Weights of a small transformer language model.
Training: 100M tokens, 6122 steps.
Each number is 128 + 24 x the weight over its row's rms, rounded and kept within 0 to 255. Layers, rows and columns count from 0. Numbers have three digits each. The size before them is the row's rms in percent of the matrix's.

# layer 6 MLP down (transposed), 512x128, rms 0.334, rows 76-97, columns 0-63
102:119146120098120134130142160112137120176146107122139134102146125074125150124123107108132115085121103097130158168128151135132122140155147102132165142135148158107131152116087145185152179133122101
102:151095193128140195091135094154134113126134125141133127122090133135140109123120101107148142144156125096127096109159161080142140144174131129145125148114109098150151134104149101121095067120163123
100:127158134133136138088099125102095115076079133121161149136105124130126160150122131109159115124134094114141145137105152141149159129096113102159099109162145114096122098111077132119149196098131131
092:148127150155158144172084138127085130122108119126156090095111150136126152110133125105161119149138069134077133160149131145137158107131111140142088115105097154128095133121105138149089138114097142
105:144159135121132123120133143118118161090124106120142128118106135111111157114106098144117117112130145132103154116148149095078113142096086120158120106140104150127107088149122132176104173098160146
102:126160070092128128140160129140144133134153134158117174072117136122126110072142163147130124163168155140126099149138111111126147102126110114123187121111128098132130156146129121164143132111136144
108:176114142150147089095177143128110105129100116118132127144108064113126125140161125147144131131094148173140106120096132137150129145106105134124126148146120145159124168125140163117076176119154107
099:131091106145092126121071148163160177088113145114117114114139121103110129157168113164157115099135094133132117167114108138111127072134156112129131118121143134107164129070088136105170153136115107
093:090118088137115146150102142132148143093125089115149104145119144126127096136107115112140105137153100092102137129095114146118123152124092154121125134115140180110112154179110146131089124159164112
102:129134196098164101179092113157095104155154110150081105157103127155122149141116108150118118164079147118135164108144114137137179105147183115140123147124116117142163126116117133156128130150125121
100:108086129154090098127154144144098128117135128131088143166135105111117133165137160141156116113106145105149096140180129134145096070143123163113100125087087158155132129115126106132127123183125117
103:075118171132091093137112131115113151154102075132138171134131136106109107130137176144125151083096159150138093112138151106128164122136141184141134095144121192095137129111130164122129163101175137
089:170156129072093106125135132127190150175124125149166130111095165108159097114143114142112160084107149145121129181145103161125115106123136160070125079135131145109142155103097105145123090113151128
100:112121091127156106155094106146085145127093125118117119147129134141112097129120111135126121106106101149127093137148186076136120077094107061141152127130173147097114132140159148121163123156183108
098:120137109135096124143198116124094115137103119134165131122131110144149135151094149166110156118154132145129157083115136142149172132157097051173118136121115129122116113087150100191134134134128139
099:104087148123125084129140134098138135116086103167148117118126141145118127123119158131146095113114144128136138151143115030149139136173074135130079123110128106113143119127139127086118115070139137
092:096147100124161116110122134122133134130136141137105117112147146128116144096174161105151083118168124117117124146116126073137143115125123148129104121141123166127078114164114116133100154136118129
099:126165124086116115098143148091143080114106124113130124154127093124145145122143129143124161100104165177077132158129116150145085140154145086079143134135174128133127183102139131130129160134139169
098:143147170105145123101116127090098168132121097126095110157144080098090152143155159164135087088109121096129112139099129132144159144125123178142103158103132101120147114142145139117150159110147128
087:086092080115168109119105145133123170129142080140080116132116169087125128116107130111117156090130107135134128084130092118143105124129102103123138145106091114123149124134113113133171121161128100
104:146114155129159139105114134112103120181126132118116132130092136154103101117119118085100143068165166175169111124156139103168148101084133111116136121134142160142156111160177111118114136102119161
101:138092115146134144118138110141126145175140126132117146174112090162101190104137133115146132144117086138138164130152152152136153155097146134089127147092102137132160141125106121054097150135113156
# layer 6 MLP up, 512x128, rms 0.315, rows 77-97, columns 0-63
097:166156107155099128080135132116150086096127162121130173140140119130139114155131082101162121097121144109126094145147121131136138131125142154107101180121119158107153148115135153155114120104128127
095:109107145132171165138144162159099144104101114106117151131160102121148096161110136146175123176152136103120107096110109144113077140106148173158132126154107100113124133110153164123117152135091097
096:078124110117135152111144099069159136086112128118135100136117128119124120108155139131071105119115157104126114092127129121114097149140180104131118126115105144144176124103119081114167105106135136
105:086133143134126145169132117076100094122122162152101118103094121124142156149121094101160168127131122104118175129147159132127124123114129163171142190138179142161117145129156112147113101124135124
102:138121125115121168127162140107154136135164142145146125160146104103147148116117105124106115156140104136108141159084109113100125103128166188102145101129168132129129138177124101142094093173108148
095:143070114132137104113145111139134128083097131128139118147148121114135104101119151100145119130153139141134162066103146087103112105124135126162142162128131134141117179140130129119150167143134085
097:129136147103115101163144159111116135133157151156086082149112088189165103129039098100171113100141117126115137132120132098125171111131125130139143091155119087165135138136126148165141088114130141
103:120132117170149127124164122180111120130145139100106172085134108134200126131112102106130152081142107113141213125169095128103174123136120125136096100137142140135102123109139077099144124133107128
097:140125116129056111161152183155172126124163169076117105135157137153113136123107127125139160125113146152135143094151155123159137122153125119095080135142160142093106141110121073152106139142130110
098:130142112101078148108121110119141083135120137131137093121116145090182098112137082166144128116109118137161128116119162096136139099119166157155145149124123136098110141128127086130103152125101082
106:101137145131117080121120153115119158176087112096122117105142200129135133147111138137141143115146122096131110176113141117128075078135140176118115130142130138152106149130151110104098087105145138
094:085138120141165138121145147128122111118117155121095087130128118113094146168164130159092150150091152105090136130169131128145155149132168083123126189117112095101109160152112143115117112171167132
094:159121135130115147095138113169143120126114112126109151115121143154091090108116101108180144123169113137143150110125121126111132130077166158133075155127121150129136101080140104116108149136120144
103:093131123080092166156186081132124122136127117099132125109121096113150154125180150093109123126118094111142123163149096123169129141130128112113123093132124131108115096156136155134138137152127144
099:156077146137143180151094127153083156159117092088126071140115123129124112191065133136122180158127121114147125088133114154114122140125136111127165117131144091125139136076103150160105131096156127
103:108143137175120109146179127140128131120144183098089125175138143127127133137108129161096135136137098110144130116171134081121097094091139101153142151135122111143091138098134137087154138134118141
098:153104094169125122109141169174138125125124132079122140140106138154122123162136135154155116141072092155087091145140139097143116107135141171106140130131096138154112106146157105096129070108129147
099:124101133168106102125170121144155128105131113140108141131159108174117121115128069154111143118125169131094133145126103125154154133145179113102126113115110104085133096136144116082105136143089147
094:204128154101120116147111141116137092158111164133152106136128090120141153132130117102106156137149126096137126152139134099122100112129136149136133122120161135127153139116118106116068128136101205
098:112103148129126100121121153175154077094160124127123159137149116106177123162126117147117101154132115099133129102119108140094130120125116153129122099141143104105064121165129110142105105123079138
110:136122124140159140078106152143103142089098136127130083111137159095118116148133092116120144135115146135125093164121126126133146100162117123136142168127099101126168114147131083177153106105126124